From a checkpoint of a small transformer trained on Wikipedia: 3 heads of 32.
Each number is 128 + 32 x the weight over the matrix's rms, rounded and kept within 0 to 255. Layers, rows and columns count from 0. Numbers have three digits each.

# up: layer 2 MLP up, 768x96, rms 0.333, rows 45-76, columns 0-95
# down: layer 2 MLP down (transposed), 768x96, rms 0.24, rows 45-76, columns 0-95
up45:170115170176134202165152105085120126175123135135159144134094081147147137144111090137176120082125110155116137123149081135156143137111158093106128159134113128101089157139130199119105088089137109137087126127105133165127165174170140144138143177127180140121202144165132126175162103153118132132
down45:154135120164145181127143124071076045138062096158155137135093081138100125164089095142097135152141139167085137131158096110161118135099129097146120106100117212119099143157111204128130104107160119108133160159090120141101162123110131152152115171137135141133165120178110113177159126122143147071
up46:123059140122121154133105116116142103098126089130174111184148152129109149119153164040152166140140108162138087080154130097146077109134064133118156140126158122126094148133169145143133117128142116137151058130138152136156173088147109178178073135131156138110101079142081080131107141162118107122
down46:110114116117135122137098117150112137043115109072143093210121158130130141122099136142094181195127122144175156142164151159147060145149133117142174151078142125159154165169110132143175134160126145155111120121121103169161189098128172149136160137140152100078108119143078064145147221160134169103
up47:136139173139143136170113171116118087146105141140091139104127134154130125109116121148064140118172145131073130113106132105172138141156106101131118132151165113097138150110111096129110105092127161082102180133108071115151127133114115153120145110180131162112118185135087098108146119133135174113
down47:128124151118161150149115138132107071161120116091150142132142079129133147114138106131094100100113119131126103120164098120132134111104132132142114146078135143108132128037119145099117099121141103143138129107089112120089119105130137136119140143160141112124115132139137113105132109103108150161
up48:135124139130146173152116159142159158167198099096103132141111122083178122138128111084135162122188163157143133124051141158148128130152146093161120123149116128103134145162113117124101102072133119168125085062085141105153159116126107139125162107161128109123134083143107130166159158118120157152
down48:118186144145121179120125120175128100167166084117118133139126080113199105134108070097121162173167190134094164096035135186094144101176121079148105158168120146120136166152141113091121177113158141163170080088109097087177135139144129130133149095187118112117127063125081134193190126082116153114
up49:176109155130069140117135158094179133149111119088083148096033155084165106163104117112131116166109155122140214135093156175071084170150149180129107078151087128096145204124122081106118136053190097147109120123128141117149190126058085137173154099123148098161097127140148170139110147127103220146
down49:114099101121077100126129172156168140119121153161117154152144101155169176089066100073130125153116115074088143165060148114085120082118060192153152084110092172197167170095072129172117231040167072116124145105105115199134166129075159130171146098090186077115246113135140075132089148100119167132
up50:102133076119138108141142114076146118084121153111112111086102152108115143152117122116160119147192144122122091165132127137154192147166143140123083156152126123137080124105116172133113093123070145147129130150150122147106162125138155118064132133152179157138193142137108107143168092103143165099
down50:113104088099123111143129098075127131068118118084112103134097150125133139136115152123123154142159104116118121169131154143142156153146115121134089132159115170130083130136099115127117152120115111122094118082156126118110135059153135115098139139130141174149165162139083137151155106117132170147
up51:189099070163099156172102124090145131093134148080162147154169119103105076133138094102145145160181162154114149139100123106106095132133128138124071101134120161109114097095047098121141134158188137113121120119149125158163141133107098108182109129122132145183120117076124138131146130149120179180
down51:130170078145082115143115100132107130156157125086114133078110146066130114112139124101173121154187149186040081119124167106067107177139158119132116076169104130113101158114142092102121130177088164077109096129116153081177153150105081085147125108128170099148061137058181182102181142116153189104
up52:061093146107130103107141122095154167140090119155140118092143085158104150108159140112170123137094161125110126124086112130132135212096130096125104153138122137119144114057157151107115107112139156162118126084116136160114151134086105147065104106069096083156143118098150121145125115123118152105
down52:129189126150153109141081173170162109186121106102154154118119112131136103116123158092131131102154093131121139156134128144139115094095129158101115107147128151135106123118136090136077125123108129149125145083132128129153139111177144147100072101162152126135088107102121140127108093102105118108
up53:142117122146127180097128105129131116122127120145106111136113132138118152129118083116108112118162153190161155127088141108131122123170103132100161164153146122121135116106101124150136120141147115171125125113100091088146122119151090068152134082118135114130169126144097094132152137088087148144
down53:133107111154143155135122136129116082124147125164121114140126155115148114152172133090175156197146127114125098106106157103133139196135143140099195163096168126116110102122135127171147113125151124160151147098119148104136116107162086118179110106104065092144171160093148082146110130109175129144
up54:128143136112087177140082105123139049121129105155147184137136079179112140118100072111143167135213136122112079119106099160160120153138148085074132090149126090142070123094132157132116115105126119179125135132119116132155154116147087110141104115113154150093196138167126146133136110120146139109
down54:133128164087085192134084104140149032167159116194136164151135098155108131081134099093141153117211143114107049090099088161165065151140160111091088128167112112160112153103131155122120124089091118194118148094096137134136107104140090071128086110087114141119196094125118158161166121142090122115
up55:106117146139169096098152123204119130204159113151114162140142202174160101136099213169200155062094094017156212144096152102100120093136065109189162125163098099115119130181169152162096120087037178176135103118103111174128074094141190167099169087196144141061139090167091103155129118104114046169
down55:125105111138146083167101119097126139087101156075135125090066140163130139114100115147119116169128117153078110139115153100145159128109148129054148134092116126146069089117162139161140155150100078126129128116138158122124136124140090142164116131106148086137119149102148082093075122130168135132
up56:139150157100169196115175240179170083121166135165049240068184160136125089135186159132132168087164155158149157194121126098176139147140075095135195129220209196106174126023082160173099115115152090122157076096001123038092151106147059119115138068138069174115178123140106048145124156129103092068
down56:064109070117127116063131105111140139105143175153156113210105109142073152110111149116157168151115069090068099057100094167109168138114183150169124211043072166131140148209198122058109153091143000181079114100210132190145134134149143141157168124125143096115141185141075180125086128135186119170
up57:144145177135132090038158108111102139154145093165143186170144063088080108121171111140134069140104130139160144140201156065151139141106086119143117126112129150091117057114163169182097072122165067135166079115093078092069158140145113143137067163147183152098129105117207150178139165165088115147
down57:112109136096103146080147184041136150143145191097112190133163137115106143107173137138171096091167162107151122189086185131137053159127089095104139166151117121127079061104170090114173187136108096099175159124090095148096143080064125192112090095144175171114131163085127148134132155162057105139
up58:121139168148106066120141081123102155117166095126137146185197110115119055086113088121064116117086115133049108135105141187211094155142076141150162080113185121070105108161098115072086124113132161122112184092138145156138097158130152107170094099141181150181114147110114116142119174081100153101
down58:101106167120138130151118111140125146077181125071120135090152075066124110077085042088072071123097136127151136130141127129148103174083048126113128109143152201185081141100090129067103149128138077079052100140153149149123132126111116101117094154134189178090118128048102086114159157179088116138
up59:127087145170149131129162115125151118125126098085119162096078128143104165137151148154138142161115128144113136163168142103092076114115131095130129131142116108156141144125135137144079112136140138118127091124130121160132153131149078154117125166081143142105089149145096132168137147105170160162
down59:150086099163132132108122086172087089120139073125105170107109143120118156143151130118134134073121123139122123146146077141116101097111148099124165137111126117168128151142126115097128066127145121142121099109123110129114127116109128131139136121089122178112103107179128125150095100110167183136
up60:094155147124055139135111099098105120103112136136193115138137113174128153143157079187105114119190116102130085100162069166162058136126129129113112077149100140144105134075120199118130166140121142129090099177098145184117138144088151143100073156116132116078136137140164190145131111131137155122
down60:133141157167080139151105107111128114159116136149170127145111122155122154149138081151069134101149118120105131072152046155141047130128153142118114076146086132151084172089112195120144186126136168157122081184092126148183127150121159137117075127115149139098106144154196235158137130142106140109
up61:082103092074122149132128158153184105150179105158083145146144121145112151080175096148190169095129112169106140129131110155101096146186134101181151140124063116132151100174152179083120081113087155124075107091114070172132172195129132093101103095094132127121192109153149141174136116154097130127
down61:121147073085128154133122162137112116177186125080095063095151214173143147186148082164139114126104092176146131104113088099084074092174141129089172149099128034105100107190166159070124137088095179053130145101072126082140174139115104068164139126107131090104140138099163162147141121151153183145
up62:103149093130092157147118143158092132107138139134146140089129129155132100168125122126098136130104117086156175161105104155201111106117154136121092137126075139138133146117147120103158124075127124159122082066102165157144214107106139148120075126155122115125147084091109138144179114135083159112
down62:104186177133119141110132176164126143130150096141153139109092103146120139175117137093118146116133135092116152151121086175162089163131165077102122145123068180104134188141123127132127125042102147102135057084098192143178131138152151147113091100130100082117098074151089139136185166144123106108
up63:142095146108146124160164183135139098086092117114073135145114210101165150110129117107102154136132170091114120127103127127078111117143107120134176111128156100137184147183140090130122119098131120091109104140106117101145093102175149136161173101179105100097137112141114088122119161162115141144
down63:105124177099128130168161151195106096087110162122099141118123196095143101139124114138154173130091159081129115095095113156080094111140149137131157110129141096123167120185127112099110142081146179108156121129141084140172091077132116120152152094161127114092117112132126117120125124151133117184
up64:186108101133137155140128111190119088073145094160076113134110096160170120116108138133092115145084187142082161092102136127125127153134084125132098076149087090111129142091122160104163189164085162183125099177157203102137186166191154134131075109111017114122143103131131163168129144144158089118
down64:168086077085134203165124117157120115146127140207130119103125107151176078118059130069147168141127094158070125152136123107101180097110090147121124089118093080116156158138136134182174150216109150179159098144116155132063181137177105135106117115127118133148106121153114138164110153156108077105
up65:108154097138083130100114097120157165092114149096133123104132183174144142148139126103119178131110136114101142113131162155121139145141132120113100104158153126175066144087098153127140105115112109130161107138129161160137188139156113156147121140125147151169127119095086139124156126117100160143
down65:143107137133117169172135122154095192079065100048163120094137155094123081141069138112097076138163129160152124182081120062152132144143144160076146147165094161132223103122150091097107184111070169112099157149097142132125100177094147123122087141104085120068121135092156106113105101151157120107
up66:151161066182138125152178153193131123122112168128139188135193179088187142071165092089093116098100094197124190135057171122038131148146098176187158160163094184096073115158100135044138138114120080126113182136149073002088116145083149085123110046150139145143135115128096103179139093144105168168
down66:109033083178122129127135163105058166116109102068057170072127141158108166107117152128133185161177135173220144092153130135093104110116127122102129187197140092103152134149113031150106128067117173170130155125063147091103180142129127081138119127099196115126082080099063115054118184111107160191
up67:163151162187080127133104091089145155130146179092134107106123125136115123133116112145127134117145129167103123143115116137090089159148159125115122157147136125113126097046112170133119140128106090115096126139124111110129096122166097092150098181142095156191172100110177078116104119170092110161
down67:164171124140038170183139114158113120131154198108083124083121153137053119131108162138130154111149137159137063143115099165081110123100163151056145153122136122102108146051120122089117149185071126150144119170118134114132130100126055122146124172112128185164166096104177102119098132105095110155
up68:127129120178115143117129066105102195124177163136128129118077146145164122164129125102147115130149134131112102141101120116108103117155125105094127161144109126103093117161165155117095146155175142136137136127165133126130099122154095112107127145122098120140140116112125129130152115111106110126
down68:103157117133155140136157119105109159156122097159134107136128119154107144136097166135161107134085143109130167140133146100128124112141138115145158124141116128154127140121142151153130109111129117131177086133126113140149092075140200097138107084166171129118134081137131128107128126126145091100
up69:141134071116153130139142132075105121119132121096150163150115158103152149123137092111144170120130109141161093100152128118154115160140130119152110124110128134109087079195119097125088130180103141123111127143176087128146141175146112112123137102164157104078149117157110099158141170120122133112
down69:158162087134140128151148101095104122079127135114145148135113155151152147131155119118133158171154119130151101094129131153130096147153113111160114151125134145119074100234118088083099139184127163111106076157166078099197178128150110062080095109133147082052130111130148110200118186103102132129
up70:100107135127137139071120137121145102100132069174122155159157140147037092139164215116213110146134126176198158159106121103141102170155111084159129147139103134162105142132125107090131115076108144153122120139122157116152118090141105156185114178093093177170228103143125126119091050093127127114
down70:140167092151096112163129188082078105152097089154108123165103119144118100115111221171147100181101110154158153132097114125176116140079124086143120198129130095138135206192093049103122122131130111116108110145109156118148150092141183122130131120089119179153131097102169082148105144082158135096
up71:121165113166152137127203117117128170151109132166182131098087104146136167137168101166159136110106102069140163132121170124183141136124079148166146138125100140100120138161135107128151086139107149143123078091157146166114144133119184159091110081163133143077108133128119124164161130099146136087
down71:145132146136144084116195086088106142115114108124153097113082089156108154120156112127122095109086089099119153134180127111168102101098079144138114129089096122065112158137105157146168076080118160089151091104126102131093190097098167143125119119133103145094114115135118092181106128113092169061
up72:113126138113095091097128183159091082085155138127068170149154143104101166102145136119103145113171163110174064077086077150055068151170106135167137075134083099142135191113112160096133163079123114114127100151117131108125117107149108159120131128117146093114075146154156127106089114111108175142
down72:100141162097087085103115128153099112079157120098084128134178122113113119104175155097118131086126174109152062106070083155097029150134098105158127094105100071130107196114104141095107122108179104106070106105085105132087107138117117155121113088153139079087115149174117107062029076113115201147
up73:155122117150079114106146140149098130114132183150074168099095161149102155092077127186138131140116125120091070198152121168194138111152145125094133156115126155121148055103114158151110127130088164101089157147115087164089120088158064125079121169105129142199151168147168114115142108168124129118
down73:174115095131118126115148139171059099055115160134094184135099153142101165095061134185125134141135167095138064174145115182209146150140180110051159140105156127129140062120149160125084115148120167113106122132135078140117073096185071120111127182100122129200148118125161061116143096145110123104
up74:131108138127094146109139095134108114126144134134098122155127166141155113137130151131133163109127177139142094097147131111119043115131094119129132097160149115126126178127108162170132138129143118086114120137158092123162128103134142207099142120153181155125125123162115058107136150188092102129
down74:166127168138102118089178127132097140091152136149102153174114153096156142162165129116110152117187138138092089072144116133117063144130096076081083112160144143129117115155089187149146135130115121059118091145134076158160173158092106142097144123126148167099148139165071079119141179183121162112
up75:145069139053120166118118107140160103113156110117149096156163180149128129134148107109130130136156125113103127136135129093164107133089096134142052108122157124136167204170154087088076078131179154145142129136106126167123178099107114164144132089157103104118133094144110084131178151140071144143
down75:126105141132137052125100056217094120144105108099121129092103087111112126167113130140104119139101141126098178120181143129147144096120119090175125083162166145113128135141104108099124111124154137151114101150102177164138088100163133095108135094118119048095167081122111114102129096109156167072
up76:133114166164109134083106154136134136100127135136144107144139176097138122159129129126123114106132168119143149144064091140129100113098148132102139060143112117142150140132108187149135085101128126087166140124151129148115122094143152107141116149111124125136080125141142109133157150104141134153
down76:123101140124117141155125110120116109095110132103148128113105130112169136101147127158111124095152111099142143109135122120101091105101107152123104137107143140134115118119117131101111171087138114130113127114106136118102088121109154091138131118140132108110168113114146125116113144122140143124